From a checkpoint of a small transformer trained on Wikipedia.
Size: MLP 1536 SwiGLU, vocabulary 8192.
Training: a variant of Adam for these matrices, 561M tokens, 4278 steps.
Each number is 128 + 32 x the weight over its row's rms, rounded and kept within 0 to 255. Layers, rows and columns count from 0. Numbers have three digits each. The size before them is the row's rms in percent of the matrix's.

# q: layer 7 attention query, 768x768, rms 0.0183, rows 57-63,120-127,184-191,248-255, columns 256-511
# k: layer 7 attention key, 192x768, rms 0.0179, rows 56-63, columns 256-511
# v: layer 7 attention value, 192x768, rms 0.0167, rows 0-2, columns 256-511
# o: layer 7 attention output (transposed), 768x768, rms 0.0143, rows 0-2,64-66,128-130,192-194, columns 256-511
q120 096:092064079120122115147134117138164135143084169179104126204158129085120084126126152093100131156169133070161169130112167058131110095145093137136157147135195111113109102119089105136108121116149161153140110129092135145100121188182148143182133106085101157185153124158164083102166090099149110153136150161160063208053156131152141169151136146073128065149086174140134142107100172190130162081101139140102183158133223152150110096137039154110118138158096127124095135128133132075156143173156127100147089057090116118131027157089080097157113149135174134146136134135154190175150117143155167148162134148103116125099124084126157123120123136081065114096139134082153135086147094159103137153144134130122185123078056063103174148162158163151121155096175113138059095148144119131103117157141114
q184 092:093158147158154126075152164087160105087094111166121152159189062074152144204135198091086115120198160089197136195121101141079104079174091120066156107136096163103140177100107131105046092130153139152162175146119188159063114154169113119123083126160135135150161171223136106150182070174138233137075138085080097145120104109119127147124135196100154104141102121114160161135154174133129144145119139148102202114133136114121152127131105113163139140215113123164145124137180114107149135099098141127164146106129126144106195118094139096105078183108152132139060093142108112174144089130181130120169131084137132095115103109103166122130113110093091110074156101090167091159189097087164132097076177172066117114130093167107130092125126134051117134134135119158132166083192181098066150185156120
q248 102:124190159085140157161199225064108148144066132135164159177188149142115150155156191138103116111125146133167123139151081178155141146145100096099141111129144110088115127110138182118127094136193102219204171109107119122159195124148126138189090155143065148201141080099114158104045103139113026146101128096185143119107104074094129132144181183113087163139122173112115128185120107111121137116117129114085137189147171129118119163104140141196163124197188138145152115198095158129143093074120091057173075119107137166133154160138109095106124141143137108140058156161129141185115146149112145106162135117130089134103125128112086148147128111141154097141125072136091158150187096132160138109155126173136149115140083114119203107149087151091133105149161115221114111142069102171177139155091164
k56 093:164124199100151141146175162127141094141144119148127112112190127056131074180191169113154117134145147119161077142104113137146133083117134194138156106149122164107125136124185103129147137145078121099136175144055150151125130172152133127105177087108141131149203112096139180124164075144135191168073143104132069142078119078114123108141192184107116081134126089109142165104129088120149133052100109109124107173144130130153178104151115128136150134131151088075131166122175163094128139166119142180161120086131093110117118109147189140138084190105163159171122174110140115181170121078159189132095157105138104147109127117158175123158123168120140131129124135068126138058111100151050134135098140152054176103124105100091143123156138177112104192095092149148075034187116135117120222216093139
q57 097:139152094136174109132101121085081217135198102167123093117057096175126138195085170130109125122127111097118127126143118096119148118148102160145102095144110169142109125087083150139135092148130123163095130100174150106073102121101144079106184056124120066172110159146047212129131113117180120140144150136108132125131116172135156104105114120122120092123169156153139047102222176083129091165104154069159086132151071151123131163156164130144189170152136065136118108122120166134133135153142147120115106131095104113108104109127118139131147088125125160144198182108162102119146143139103056092112146117144123113141141184105117108077098093135155124082123131166134159098083092169104041130055148144147138164117102170157099134201085114090193079148143147096129118138115126160174171136137136
q121 098:157162129107156097136110092079110132076140126146180152070100134124115145199047130129129115121103126176142067134175101114154157086142125147130150097120066146066085123085094142112108120130128125112105116086159184136130159145142088106102130123105156091146119108111127151206136173118096166149131081124090164147208124150125097051109153133164065153157116177139123070140135156144109097079131179131231094162198135123123099147139206100098114092112133150112107156097120125135124163112134165217087129199117158172089119121166142171068085084103076115137146142101176058109060109073127074119153115116175146098159123147186125064151137152139152129127100146130123178072128105102110161155103106117118140113098144159122092134121175122133150086102068120114167176090157158130067135170174142
q185 093:074128126090146110152126079111117134144197094128135118109072100176134110129133072201159082107103207130087127118159125086183156115129099156111119128148111126096131074105112128148158128190151111151091095079130129118130125078140154150160157107113174114118140129070124161122166155054157130125143098140159189122182193141143124123135169116170154087138176126118169100103187052108060117115106168124120086114136153168169119180172169113107150098083208129100111130075103102138164166138126129154135149154081138127102106133118139221154133078100131146076101114149163060105031133088135138137129106134158121139174083119170099151131115130206153126140112100118108171140107141089127067197191148098140147158118140130133109144133147061146163087126148137158074115075103150126131159116123163
q249 097:162169104087157115118131144123091153132175102104164088129073096185153134162063132163110113054103150129124117158171124115075165106138074078133128105119083060109120168149095128119177146161143150184083111113131137136060113095198151138138171068097161141143081122092087186124135101080140113103146119153106121104165145104195158118098142091103050144102163124155157076132176127132082104097133146082159101110102167082113113173131165130098140098081159101118134134091152139206181122157133127154131107178120138113125128100172106106166101104114153190180151136141141053122125149166140031165146089173160083117092098081113123122117086125125142124071126093105126138117092163088130088159064132123137135119115179180094100123111176158100126099152150149119106099134074138144128145115137137
k57 112:133185086098167107103097114136098127096127111179107167103112169161105095151029150132080095159136133133154146146158106138179169132150061162105147116143105131117074131085090165144134087154141156143114149131184165182063100106108124124112163103145164177140167152082100122148081075100103175115187091162099167139135118153092160059111119131145092149178133178149129053118197126083086101114090142136145188136197183163145172164146139137153197073085079125116118096073115170085123203102125150152148100142093166097112085073150114109163168117152134124138156124113146116112104154099104101056108115136091130116124129170137132106083142068147130057118107154084117176105158071143100056131118141121155101099070142181097146091183115135080140087139114093141131141122099135157129142127132122
q58 100:183126162120155110070129187123152153152148096212153113139107110130075114116078136160116134166139120119161121137063085108111155075121134145152143172161148099148066147147110132143144123118127126147167150109113110165134146064091147126161154072115136173111126136094131102105116097137069105094143120118124095196099134148148137139131139100101112121109184119167148137148126076148165086112131127112034141208161126070148113140120131116146129090179083096125107176122148162103151111166126130167132078092078118113155144133088157157118166170161071119139165167125072149156133125123076096134122067154161113153088119135129173145147135097152070107151065108092152154093087034046148118109136122140122111123214088059128057159178151125158160164159159082148125081125212128117105131167110099
q122 102:091149149076103095081177142134104083150123076117160162169114111140114078138145173111154167164142133092104127157129171124141126131085171128183177102110146112132068149119085109163121184144155187118155163135085135126110148154072122134119094109103126114149121156083158117134143128113077134104092174164160131105135120150098174114155108130120098178113140146185097125114121077171093072132168110143061152153141142134123084123199142181161123110121118105164113157184144089119063227111115110182171070122121140141155092171156132125127171062145118124149130174147101097113108133075100120152151095168181089111075118122154153121159131162132086059125102114131178182075129075128162123087157205106190125118166173130125147137113092163143201169151175125125169108157180120097195107153125100
q186 100:127094175086128154090150130166136184135137091165176139205141171144079117092089167159092178121126194149157117125105117146102099087116101152159198157162178115159115151101133090142152079182131139136160175047147118173189096139152134163155079130108117168090078160096099100140099145184126111103123072178116125111140054101083211149147124172150137093077117150195132141137113114180106112132169113166103108144117144161177063144172124173126094130131120087125116138089109163155106180062131072152176111122152166093119062104144115118101176132159130152095133191152052181132097080093021073083121155188177105124104176084111157115133100102084158105088049167158103127070088140150104091157182214136125145141104129030171093186173104162150154157141093137179129124137139142101136100115152108
q250 095:151069117099110151157168122088147097152127105137145125159118089171103106155125161099150163141163143119111116125178133131159065123137193131076119139146147128125111115050138203140124157195104156128143119088164144180102146096125164127136162166182154144111107126042131152173109126140100106147048132132133087154109122163127170124112100145117107148120109123158105140139125100069084126082105117135077159204122085059127085182166119180104145114155096117225108149148150148171170135111111083160141108118147079134148180163083120168138101098101150077140082124106047119114077148139136132173106090124099118132128100113103195128142129162140098117154128121141178136134168140134088177160176129125092120136162106108144116168184137216120178135135110073118131078113134113133148147115133160
k58 099:127127148112157112094162152175069096157164093104141162156244143093123138124181120127163155121137169127093117118118106149093117129123147110134217112119236125148141132130170074141147133142168118100150154143064143153129098093081176116146077133123146187170181136069176108134163112186116114100103129142120128146125084063120152100157112104133176131095153136157139123178170057175093080127123093201047141150177184112187096158131106175185125132135160132166101160145124100109068143138121116163183101129077139097124069128148153156149201117180142132156143113165059145117109120065083149114131125115194096062064148071168171140182112125091124108153118085152138169076166101141110134135118154128191143173150155060138134124060123133131166144122192124148118142130205060111107113125190102
q59 104:158080140109111168114114138174104105122141135077081115110146118147179149141145159163137167089127175105096090121212059153140130120225130091130127121164149125145136091101175147136168212068116102143108115093157119134121125164137183090060142118087132146124149128143210160130179098141107103156123175171132078130199200112145123149103137144096136106111084148161160120085130115118078125113144072087039130121139137120158135102080140124123149106150143134130181147150082133118118152148151147157118127154242090173125133128097185106076092120077074151121181109102020143141116149132078150172119146149182125092169114138150069151188146146078131178115157109146068119131124163125112152117136123111138136104162127133113133091043193155162122123095090139141111144131147171061133157153149090
q123 091:129168092117141126092148162122174155146111139152122125177135143094129150184100099106086155141152136155177154118162095122113113098130152112152128121174123129091129129141122135099150138094118159091138067147164154140142085130121121123102148086129144125148110151124142151158124118089121054130130135086117099158171192132108142140137138115076144155099110132119133126091136163084079128114153114101106085094095107094182126227084130147142098049031123099112167154184111093123083154137171176150072130110155158105169092084155136086136233119089136179090151175107104201145123149137110138168137118145159121130094174127157155114158134150179097142160169108138169184118155159171109129071121139067110067136171138142102143117123125154121170179123132110120103123115115103102153130123136115
q187 092:164151107140106107151184133098119096135107128154116161195131137051133140136132148094096201146140180118154104138128103174113137184162124121137136153157149160059073089132160150090154168103078184189148147101102166140146116170106115092094137093149131144183102150130114121098134131127177099108101091230098054183126088090036115134131178134150142148118090145130084098162129123141085125042133174065130104118155133129106119150127105106163102152127149101106153170058141098173124179114095153127141121115164109132096091111138162129101139150123132096159085173120059155111148114124195156140157101080122129081152088118186110066182145075136146172122156089136081154114133152126150162080128116121120109113096167121142122154169128130136088143093057113123138128127072121149103118105118133
q251 098:162082127134085104190190139089122123130118182172056151131138185135123141117164118182166120177237129119137163135094081149139118202138150119123183167157126138139113116131171145118072125101072145141120102127122181129183134169161101141068108078102153104109180145120170065156151094107113160110117091120089093205131108194098109143177098134058127134092137144159147117125109137117089104103120163108114133131199123166126091159086128141124158105134144133119118109175121122137080158142069153115104092175131121164119103167098202140160114187120139176115128165106138129133171160147133128143105103126162143115193182132157123108165191114198111140148139069180059172168152048141164158101126115082152096105078086131064120132128151136151153122129127086085055176070108116114136178142107181
k59 095:101136117196116089195133100171136107098146171118124115142150115113144222116156121169110178130141136096114068154181117167080112114193102066162165117140152090119099112145154214144235144103092179152118114155158140069179116130122154140086168089145149164157113180127093115046174124081147106097131134139110127208121174126116103206091138068118164124142100124129122115109169150144120114117162104122109158082100146142178133126164141080125069147130160085145154154156125110135137117166181132146142158098179175111158117185116185155095138118082080145081151163122140122166156186157147126133118152136184102091129164106124098098200145102145152148123184132185095178086146216091131194058139080135126119152113090151165124096091162148174137126070092170106112120053124144029134122114155102
q60 095:111128128128092168097175172095061173143203139101134108101158090127121113119097170113156092138190087084110089182167112156101109161076127157190100123121166086241082158125146156119150106142133126133102189126163149127116163123135171158115140104138220151092149159109099130137127110109114121105168133144159135140079083111130140084147095050085128137111153204078162111114161078190115060142110156152070134106176095164160148095151120141109207111108112152146106163117109091092068128125191150174167039142064179112058141109115116102124187130105113110205089125133156176142130113103165118122183136104145135118121132095170203137117125144113156049153142140121125143097149078136144089112109188136146161113101109142160155131152120103206088083161170173141118112205146083163121118067115148
q124 107:067109142108098089165114161122113140067146155140092132081094158156159077151072076123170085148169099124131120130160168166130115128098104180131123159143082090184137122105160069109111136152116124141108147172091107071114130150102131124096091117130145134099173168170133086132172158120133136137146146089155168062139162132127136106111108162132093119140112129132093089141140085098136148128144156143134133166146110170137157111185115185083121157117086126192141111135105087102110121146128145178070114151123159144106151120106125129166122119144207099102086094162165144090122151128096067049117194114080241158137114141144114090124105177067147080079155153124139132131110150121167079134110106119121090124077111112122202186130124100105056014120150168108161186149200159142118091116110191
q188 092:108079159145111134082141111201093152169206098168151105112140131144140144083165106153178107091161181183117137146109148139108089118068072128178108163096101105181134174162111102159119112126094083105138161170071069114145175118130140102094069106128113107168137078102106118143115122092143117126123145134175121070097124110134136112088105111059169099113123122135118112108120132126153116103093112116128089115108168168087223130112137154100151109125088147153174093084108106099170071140121110183151124107109112143130160128127140128147130126152142121143110096160157116090089179105171104133100204129047118154191066081157206140098070110099214103119132120110086101115089108119172106120095109094145177089137116115186138126129150101166061092156177154131137105174142169080096123152124129
q252 096:135073106110110103176077119139173148081083153141112137087126148124123118162075140079169116154160150124145119127178126125102144134080128152141074149159144064138137120110147139170119083146155099127158129156155119143128098116149113083118160103126127104099111117129137124106192105171175098104177092188209177116129109095185148105081098143140135105135110128094069112162167077111119120115132123192106117116085092156156141190162077165123140120114134116163119127084138142096127171149137174136075173189136172155126087090161112111206107120158199101132068147086107157104144115143123112093126134130125175169146089183111136097161144127096063162095126127098147094084186145175167097134068103113154168084112162134152150084109114182160133131118107203104136144175172155077090132129099196
k60 091:040148100083092119124168111097116192111099152098144153098145140126092134128130085004225072076096137175110185163116194141116139131114083170175092108108117114163102184118171130130142110122120154142106148158141116137110157123132178171140160132050160117131128146098113130129129137148121142087152156144102103115116162125122165116139075135108105090161151202123125131122189115112135109162161172132113104152146119130144120198161179182122130121142081157141109103144107114065106107158152144125150092149078126147090100065166168163102167090191130114097134157144167145114165097094138086142110107094119095149113124156090116105066144136116128057111174129141127074071134081116213094116095148133161186096166095079117113096160156142133106056106151106140189125147160125108171084105108149
q61 099:084180149141122124127097162134081170134137073121137143135174177099127165112132132135125087131184090096115140173096167103179079133151127168165112108127169128084063106078071140115079160137156179133114118142192121082127064104051103139142157155168119137157128144151113110151135164161134130085149140120109140089096143205096118051144101141116113114173091140135140144090168158152156147121127153134174119111152099195144143095081143147116163134113088167080157115142144125084105195103142119133145149117163156131177052147114155138175185161146115134057111160153087129153142085126156132127149157121123170105185173144117130124110128106103156099144136162112131176169102089131116091103071134131124120114102069073073161156118164088164100120110169133140156165115129083134136143061087085
q125 101:117137118178134107147079106109089152115095188097147182131143176132117114106154062161125120085155100122075125130085127122171146129122144125151196131068099064171153188089121111122125106134125141066161137145187089161116118113131120116046114139091108145173085171155157131135154087154127174100120125064148211127048124120107109133148106109119104131130085136162108138150109153147142132091122108190215131141134135113106121067142145059118166078090129155067180119124080167153122158110145147089100188148166171135108149136109225190184148191111106137102108128155117122147150111150131116116094134110074123123158147163170108150142111162087188112139099139159114182150097118139177126156105121143120087146088114131132101110125120131136148114150189153081159148090151108086064112096103142
q189 097:109137096195112145129074142122107107130077151053135134122089167140125113096130131153126107158154110144108104128128106099140142148123169118173218126098134119135126151183104146113176134122160136089162134160165085123095134098058135107100121173127119131130116119142149106086106166118191158081129161138125162057121135159130183134147125079058133165111131090118101208180050211119142130117107127154134196121133087122082133071136067113144165100087121207127161103165198152109138178091147105125105139142157096149197101128162165153135101152141075130091095119150091096116152103102130160150160144140090134119119130112162142140142167163180127135124142164171088200157118092124138170206094127049183135162111113112096154073153036104137101155116186144109130145155138076063153140114111097
q253 091:114138095144077129093112135150120177149055147087167124149101109079123175140114165147112078126133124106159121157141137096085076148072129111132209108097185094139114158166149152206104170163141201091127178149159097121109119076134146152112149136178150150133124140202173159182181140137189123108153125176115117043091125125116152133151052105107098115118100104134141111102113081136139146070130088173049173143138094118108079087158221156147193129115105106166170113060134155129134072133151155154133134102147133130139097161160196159187129115148099169095147159137144136113185135102133145128142144097117127104120136123196192147141139117151126080153114123134150122121104077164111113146075183104140130119092148123083095133106132090095083060159177116090112127132142139080107151075103145
k61 096:121133091164111095197073101138096160066064177107072167068136169126129161149164071121126123085136086119083138052183129121161050120160154077166126150097160115140116160099158170106111130080121101146110088166171078128080093109096144136094151168136105121100121126131124117110137122138139109157085115106096172183100130094172162176119085122071101090075099095123137169125088194168151166162188122136197179110108114111113090099161146056071178126092168190116194130110153148115140118102151175134050150164155136175162090095136204114155165121122092107092080139124050119111165099142138112222095141137118085147109136155133078131100132127146146090049090106159142162152093094148110149130135180078222113158120084099162123171152121171105126160114158143094169137157132145099083105145125125
q62 106:161129061163097162172153154155125140121117130109156109115106137096124153141171132157084101125131195064079105127157127204153064139141168112144171144108152126126074116146124133209131092116148184150067095118085098123159126132130160153175118127169174142116155138109101176136135081142174114131146170173156108123121085107096167094083173138182197150150111170095087108110137078154161094211183097151099157064134109142153186113137162119150090151108079152138094116165122134105061133121119118149170088113120125054115128123093128116082144126153105093139068161119134122080099123118167199158113181127200154111105151065180160187165147116124071074121142158107092105145140107140185130098149128089165117095085086150133086119088197116114127167176063153079068162174108142047132165120148155
q126 101:091107092119091051218110122132123093086137078117154150090159144070130121119134101145092089150062142104130073064129121163132090159141171104154099109059081155201151101128155157101180170094077127095096107145075120183145157188115118103129101117151167138088184156151103137133139108089137150147163108135133115076152080110151136083133131125183107138148112153119080127124125064149138099172177123131131131093134090188133172065115159084160116143090128119137077120081131115135096103135082099123141165123146167127109160102153109110114075132122108119156043176137097133119112192088087097143134165096133154127165144117128096123111097173082146146140126122102134057174174184170228142102143109087109053145124135160162118103118154119107154115094112140099108185152126086127089130136118111
q190 100:082126125130118150148157165150109097140160157126128142076129148131155159128145067102093143130097131125110121102130162128120108116104178116140146095101157158161144117129102132128112138080148171069087044096129079159188150158160079101129086166207143134114094172101089160139048163090167149100094141170202112133112130132160144090099080089157125159137133117115108142115115095197135127147154106137158172087140149153131142113189123136152096072118093094143091103163091151110137149080108115159120147106158156120178182093080103182121163073138168072139121136105167164122152154120150152123094190101121122114157164155126118130142151130170117093169147125148174115169157128097114139117143123086156148141157142160103182078176140150113082097139122132081108176188110132089150141061153093
q254 097:122041115186172150130102142141123156087158177106173076122153124024146157134082091133122157166094173084107123158100117146084065166138148112178095082121159084163128076161185155154139138122174111102078128133108075121162212107108095066104084152187168144094103143152086130153133108105101160138120102173118095164123119102136168130109097104124154093122122113100147171175120099141146112106188171155156100124091162133177162098165179171096131164134122140144117141115143090082070094145149115107111151145135170120093077099124118071134122077060124130139118152160088150123116133122150182167043157138167144125170146061126134164129123136119120080200088122116210113117178153168159147092113164182157104118165116130126123088104116125091112121108084152073154109188165145120126189123114128
k62 094:148073087079074117158073193136141139106164121053166181112099167137190167103104131119107045106112122155115163057144115181165113159127135105146054173110108100123148135111099118099120193056161109106094157128094107133148134103154146110112120123151096092088196146101069126118132169120114130156166130119154117107121123141150156150124146131139121138143092131091087109144149109149156084194119149132124160143120125144152133104120138105134165175110038125203114093101098106173106091141128140124128137110114151158109160119193129142087071094124127088150096150160092168040133144161128121162066140135150111153152055101088102092145153076152124105158101129141065091178089225148200116094124088111127148116173103177150082153082127138064078093119099149161142151138132128197059179095134168
q63 099:176121116115104153135142086152118106119074125125077202148122113125130123155152161130109145130143155152112119101107089167127155095122136123209159140122121124139123079144121071117121124068108166134163175077131143134114128159107127156081105130140081159101140094161202118091173098172085130158122079145174110187197142090136093174154145145043161150028119137113063191136096192122144114114098116130068126126058158095128062160146119117070115057123147154131155095119132141128132102154084098136100120059118048139150181201134165062169130162111155098116149105139068149119077130118094212144170126073128114192099101145131116126121121055106160139191080132135113090130121186149194176116170066116096152173103137120141083154117120156113095156126097080164098133126147166081095128169111195
q127 109:109148090119126182108204155154157204159089164124168170165173124045123114080113180164138060186139180166097155079116093160162103089106125149116091100123163093112097084181131129106130163165110120138106143117097107168060122115088167177196122138148138167111144131123228146104088142122162133047147102151151106196154133103093163134137154154126176111125139136150134117125119178170165129151139116146148099109113111106160071162157100126140096062133162127102124135158147118108118105157199123146087131092143142101188063214126120126130172189145137159185139156132128175153146128151111144164126168130155120143039190152108211158135129130116199107113133136156105067131151166136102094139126087125093125173082122079147120115187137128102134173153141062125119075127152066111187122130131188
q191 093:134103076139107142116123158218169148153055135187145194119126110068073116084176142087121120105148125106097108089111089225146106110107106125136157128138156160149108100137143141125140149083095163134186112095153130097102137125128081128118202106172125196133114082179159150166125182155148125123124108173147039168158106124088070105155161136113121130135122153123096148134097152221191126132184195169164109112139140184158071106144090140150075099152101125162121214142115129104103125137130145121148165044146132093120078119098196104120089171087195169186160175101094132151115185132125143153118136155190096151190160111111153129129120073094122088164120102095105109107128156152141109129124116118078097149124118141117080099160127166110104167109068134167134159166166122129162166121134180
q255 095:153127125107113174148141154059152049125168120114120135168138165083103098168130155107116115151144111146090129099103111149140161161148104106111163161082156106102144088109166074154102121144101152122115127149128125138133104124135112168127113167136061137077133167166060132143133164158095150143149139071132086149063104148082154119164152141154175211178115163136110165090193132211192159132170146121159141120173085096175170105168042136087119146152141103126138084173133150078103177165150130109108160091103115068133114139045174170122151105062130098154101140130125158148096138106130202119167166069140111133099104140136103187123194102123148151089119089149103196161146152184121158134166131091147185124129096121078141138108069132091090138158159074101111138130163076140158168127156164
k63 099:145123144134066129081190192094138149172096072188149103156089150085107136055143145122128105129174150120102119087111141145162134081139149168148148125097145134099072121133112122141135202147125138108147163166147094166153091150115108105179124149113115206102126099170158152122154211116172096108174149120144082147183137153087068137198116089137141153100117091071103132120100135157083184091137114173114118108107073150112106148192099118128065125147125125142105165125104125093162154087128106145120120080157137103107124145155131128093103138141159137141124168115152134145114126105192196154114103103192064105079196161160181150142119139114125122171114120111105092124098160132098093165144113089077144149116110099121098130123110102143147145083115112150083101135133101117118140150150123
v0 103:114227102109127165093151114137136112104087084114145099072111167145097094111105125187132151104163098127112066102082135099135096094146037123069118062172122222169177112136130044115130086146185093149057121115097140084113115000141124089098170139141153142087092077154127132157131149143142141138099120149109165123163118156131125161108161095137107086097072104122172107147109100096116138139192149147134093104155159080112134147137148160135106096135131117131154067108081178132174136116108085118124127161165155120149133138131080150138083200164159114090122139144168071171127069101073140106111155133101134123106156098124055133123131152150131153071108165155151120182061066116096107108113142161157110122128099076134142178132165102100080107099151135184126091189137174050157156160150100
o0 096:082061097111132140157134151144115099143102130168151154099160087106117119140156102113129163133131113142102099119099147236099149104164156130095146188124192139119189054177153139158083181074123150144170118139170117121117196151094143128095083165125080140123096099095121086062133112103134107131113167189083134127130077133113135162176115161144128153109102098074100191102097121105158139157128144128101188127074076151100090079131097162164105108103096147145102164108107132163084144121113146130171162048141117126148159121129205016195126094128058116102137104123106147142174127096161153132109165109188142122124093118137153153127165129120064129148120148039130133121142095141155198125156076083108118168096118160135089097176118209140147229168133098102173128082187097138111148099145123
o64 099:166036133155115158126111155098134127155157155156104128128105096154164131155139122071084155107124121134133158111114179185096151118134115094111144155141130099143139145149114149143129156103101113147192092117121087143207180167087114142191109123156064080153091104129139099102139128135165127118140111126141130135083129119078153131143089207127141195123180140109117182114102147182148139125140090070102163152133089125140081069150132108163136109132118116160119163144123116168077173133157110144137124108071116146160107100110111141177178105131092092166123164091105135109179126124153141088130131115142144145118057124124174108131155130128113114147141138114131154098131178130174163136103104000063145123071161156129116137129099174185197173144088090021204130089182123152133122076143167
o128 114:126026148066091134116158119154162177136164150158118165184133149120134142144137070092124120164131155128123190102130175172093157122100123098139157164127165058136110143176118141096120138103126152139113154145117110153174147130125139164137089116141126110171111130094092129121085084147133117129108126167145088191075116140127136129170085127077138159102101177146093142085113177150124172095135066028088196059099115136114148104129104132212093190102137149184118202124105088172096110156164134115134075111125078127127153086090103076140143096089098129185130071146039147146163097106106087106183151113134143134148055112138167131129108076119074105205120095110098152139135186115097127177117107067121198178088153118133134060164088154132142140124082138075108080138150145089086128104116149
o192 094:101116099156123111169125131060161159080115173116120119059101108129136080092103111071127126110146158129134124160141184203128169158182157134149142075098133124151168112180173149177050105092152144150083128143147036102203215173053078104137106146145100073166147171115072117156138105139076102132116151172146104148055116116182145158154080142131106084143090099099114132150109160173172153124105157153119145103098154169125151052135141116147137137149100152195131128126129090147146126112173078128102138145107131157110127121128190133198129111155081094130149096113119126107221132157172120077128172106131099169138075130148137121141150095160117077139139158041111164086133110076184207113100084084121123138129139144124116122111115144092098168144131142076169100146118166132094129072134135
v1 100:140121130125155121137141189119112154086118156103102164152171070130108149131045103099103152123128159139182162136111133148125106115111193141124105107167098118051119118095107058163120178159123155109123119153106121121093105158147096135174125129187113097131132165139163134117077093099131122161086132119123150120115066100116142180163114078155147078089100096064102071067170128075113115133141080140123152099132170130114162146144079111142143149154152060118128125113095103137128143144132119171173128172127071126064140101146080108189147141116077156147090159106146150147116105155085096155130034107067157175106132082168139150107096148120096029141152141148187124117131153085162128185112106115129144126112192108088167094139081119154117130159124149119068126189139060091180151154132137
o1 089:127078075145106170102117153152113149070168150106137132091113154129192104129101098113110139134115121116094140107111092111148089163122078160096120156072158115145127149116171183044109091042093101145111142126126077104070128090158172144083119062137181141133133092063110159110170186128121122130128129068156132149114108123192099107080129102103129205138168128164114109202064155216132117161138122160163139147098120124093210116170160093135130114128111165088120145087146151141139109108144130070089153137105170098148105108109111128122095110106130113120090112165033122129151115131145149152113208128145192129167181147089142116151177119132136165132109072142114105161181143099084098099166170145172171091120063128135133119118197086095121086127135114106132140183102087121146107146132112
o65 104:144089113180119136106104131140163169159127156118130090121098180119181118165152123132156107137121136119123160138156087081131103159118075135157149198124162128131088192109178162097097134090069123141094149126143095142122136129130162123151140111093166156119108107109112114075173133151139148084218129060152139101123141130193107094058134147077151193153188164141104179163108165194122118124170115144125123165095086136107167075185126128121129116091119137127117146167135150098140054111159146011150159117055138117198131117159096128102137151132187089115123088179076125146161137121128141149147215142147199114168154190095144091141175148101135196132093074111114120134188169123128072070143116129130082107118059125145152122127179141126141127125125126142149160132107154167122097131129084
o129 101:135124110190126120143094144139171138153153143147092067089145163103113115136180118111117119093092125117101137138150070079120138153145100111101112186107182144128132173139166218116108117072057117108094152107164075139139130127179140107164116113097158138079084086085094162115193117121131140130152116017164105082120124121175097131061165130128151146157197147149104150165130142183109133156178117166143100167097121138077118075198113131119141086121123147131130136128097113115094059117131129087179110086061130098145151124103105163109130138131213099105100132153062109127148154109171131163137191116180199127145124156076142115165193142094178211131084111129130121141189136088144114055116134145113113066108073157162134145141171147103092043108094135136181096141115161172144119152128115
o193 091:152132148107134172117144118114154100047129128140114134121089184117128125143140094127171132144114102149120116107124096146114125162121089147095175164151177171160120171112117155093111130083043150131128143146174128136145086088110157138140120091128159179122099135134083119155128150151131157093142144057125138091148140161163121096127116101119121172127116129165128110123090137148083169184143169192131143175103126131111123110166134133104119130105094097109099151143120116107109113128162134041130182117113118119155133102096134152151107136144128085099122122163106131165154151117109147164108164135200127154200147204117138113144172125109152174108093075148090089162150143142129105076158132165099109101183055138146084158120181139174115114088118100051172126135131132160156117094195114
v2 095:181089121115164139121205073199183105102132097107134171108155107123157125163102129155111158109131168134140105159152146165068093108166104125117163133130132187147076134133166122153187146139136113166079127151134150094097118195180122167170160135101129112137089092150113120161145087100098157147168126153161097134123186108044127125160131125225108101145113092065113144069133058122164089062124120176156124117130145086116198077142150149133178071171126131145087186082115167142119060092104125157148135033152106129073143087101112168149174186115147141173152102150183120128116147144198165076133136148086106160102146067148166168197089150097118118097118119088155167165176112088074192143109131148135139171131165149103216146129082098095120126120078097138206098138108145075187131131214143
o2 099:067061156143099140132168199111139132140152122131137118100088165137138161125098066133136152134150150157167116086090118094168094127127101142124149122128149109160103092168120130146071112113065137119130081150153070150174047134091110129141120205166100126127094130142128125177114167115121094086150145120135135076098087141149204109108074126111121108148176112098133192209133148176100119145163141127167123180141156142115161118121098095131161227147119129152145075107142124080160179061128142158088130166077205115175137119119131097155121128141127109129120095137078199164158081124130060115069133082123110095142097150111108120134146111069187104142060121121159115175114111150155034128137131126132148132133140120186119081066168087059098140156163135127110108116115132204179121151138130
o66 103:185153106151071112131062205033113138057145129137110104093048120147105121120172117178136153136133071136159128108137149108125140109085105149109102163125132104113160117119099180115131131120123119133153097125161129115199133090147100114112112165175132129136127127163148179136126168105125130115129087123169158084167066190154143093150111173082101102155121164119116163126108152126109105223148105107107150127082094160106129163097123120135151123132143103154152098155146145112095137126139130165125180119105154057144163093152134102113110147081075118109096183101104121131152136123100059135092167122136155116154113177115112113101141102173106076153120152153109137102091122184135066106075094053137124101099124147169083127165155137132096146175121170116111165127145146132129159118075127
o130 098:122129147156087140144133204111121131193120131082145090116067134097065115115063104160162207165138125152117132125096163131132140149070102112132120145132162109082151131147084121132122122101126082166128102137138181139194100061063157149084130168169100108167161117113146110124107119136128094160126135110133172128145095136160145123183125141074156144093136150160121164132108119137092125186187112061108129130100164182091151181074113115153148211125140132136149079115140149094114139106166137100076115125106196102186181150160141117129131169113115095168145128166066143139139094104090024136077151082137167099150094156087111064076161095194161133168123111087138063132080145177153091122132110095116172128103150126131124088175138119099158135158127130117073112186119159131111122168109162
o194 086:123094096160087132107113147124117188144148130088167138134070051156107116130114140134124103127071140137122176123107208136072117109109116135175150150105092076070089101124094184118118144144076109126106067078150065125146168122087135085133160125173123103136116140081129098163208154071132126111150141105184096103172119114177166063104138161090161142128161102098107100114087166173093109196193107111107189117100153136130189082093153138143129103120135132100157066106095136115120121099144172107135112138112160100145100142093085103089108096082138134144099099138155123152157124153139064166085180111104173145116100143142110117132149075096141135176092168093150087112131131165132069114088166094140145125100163176160139100133117109043135118150153087141104132131121156113126126094119160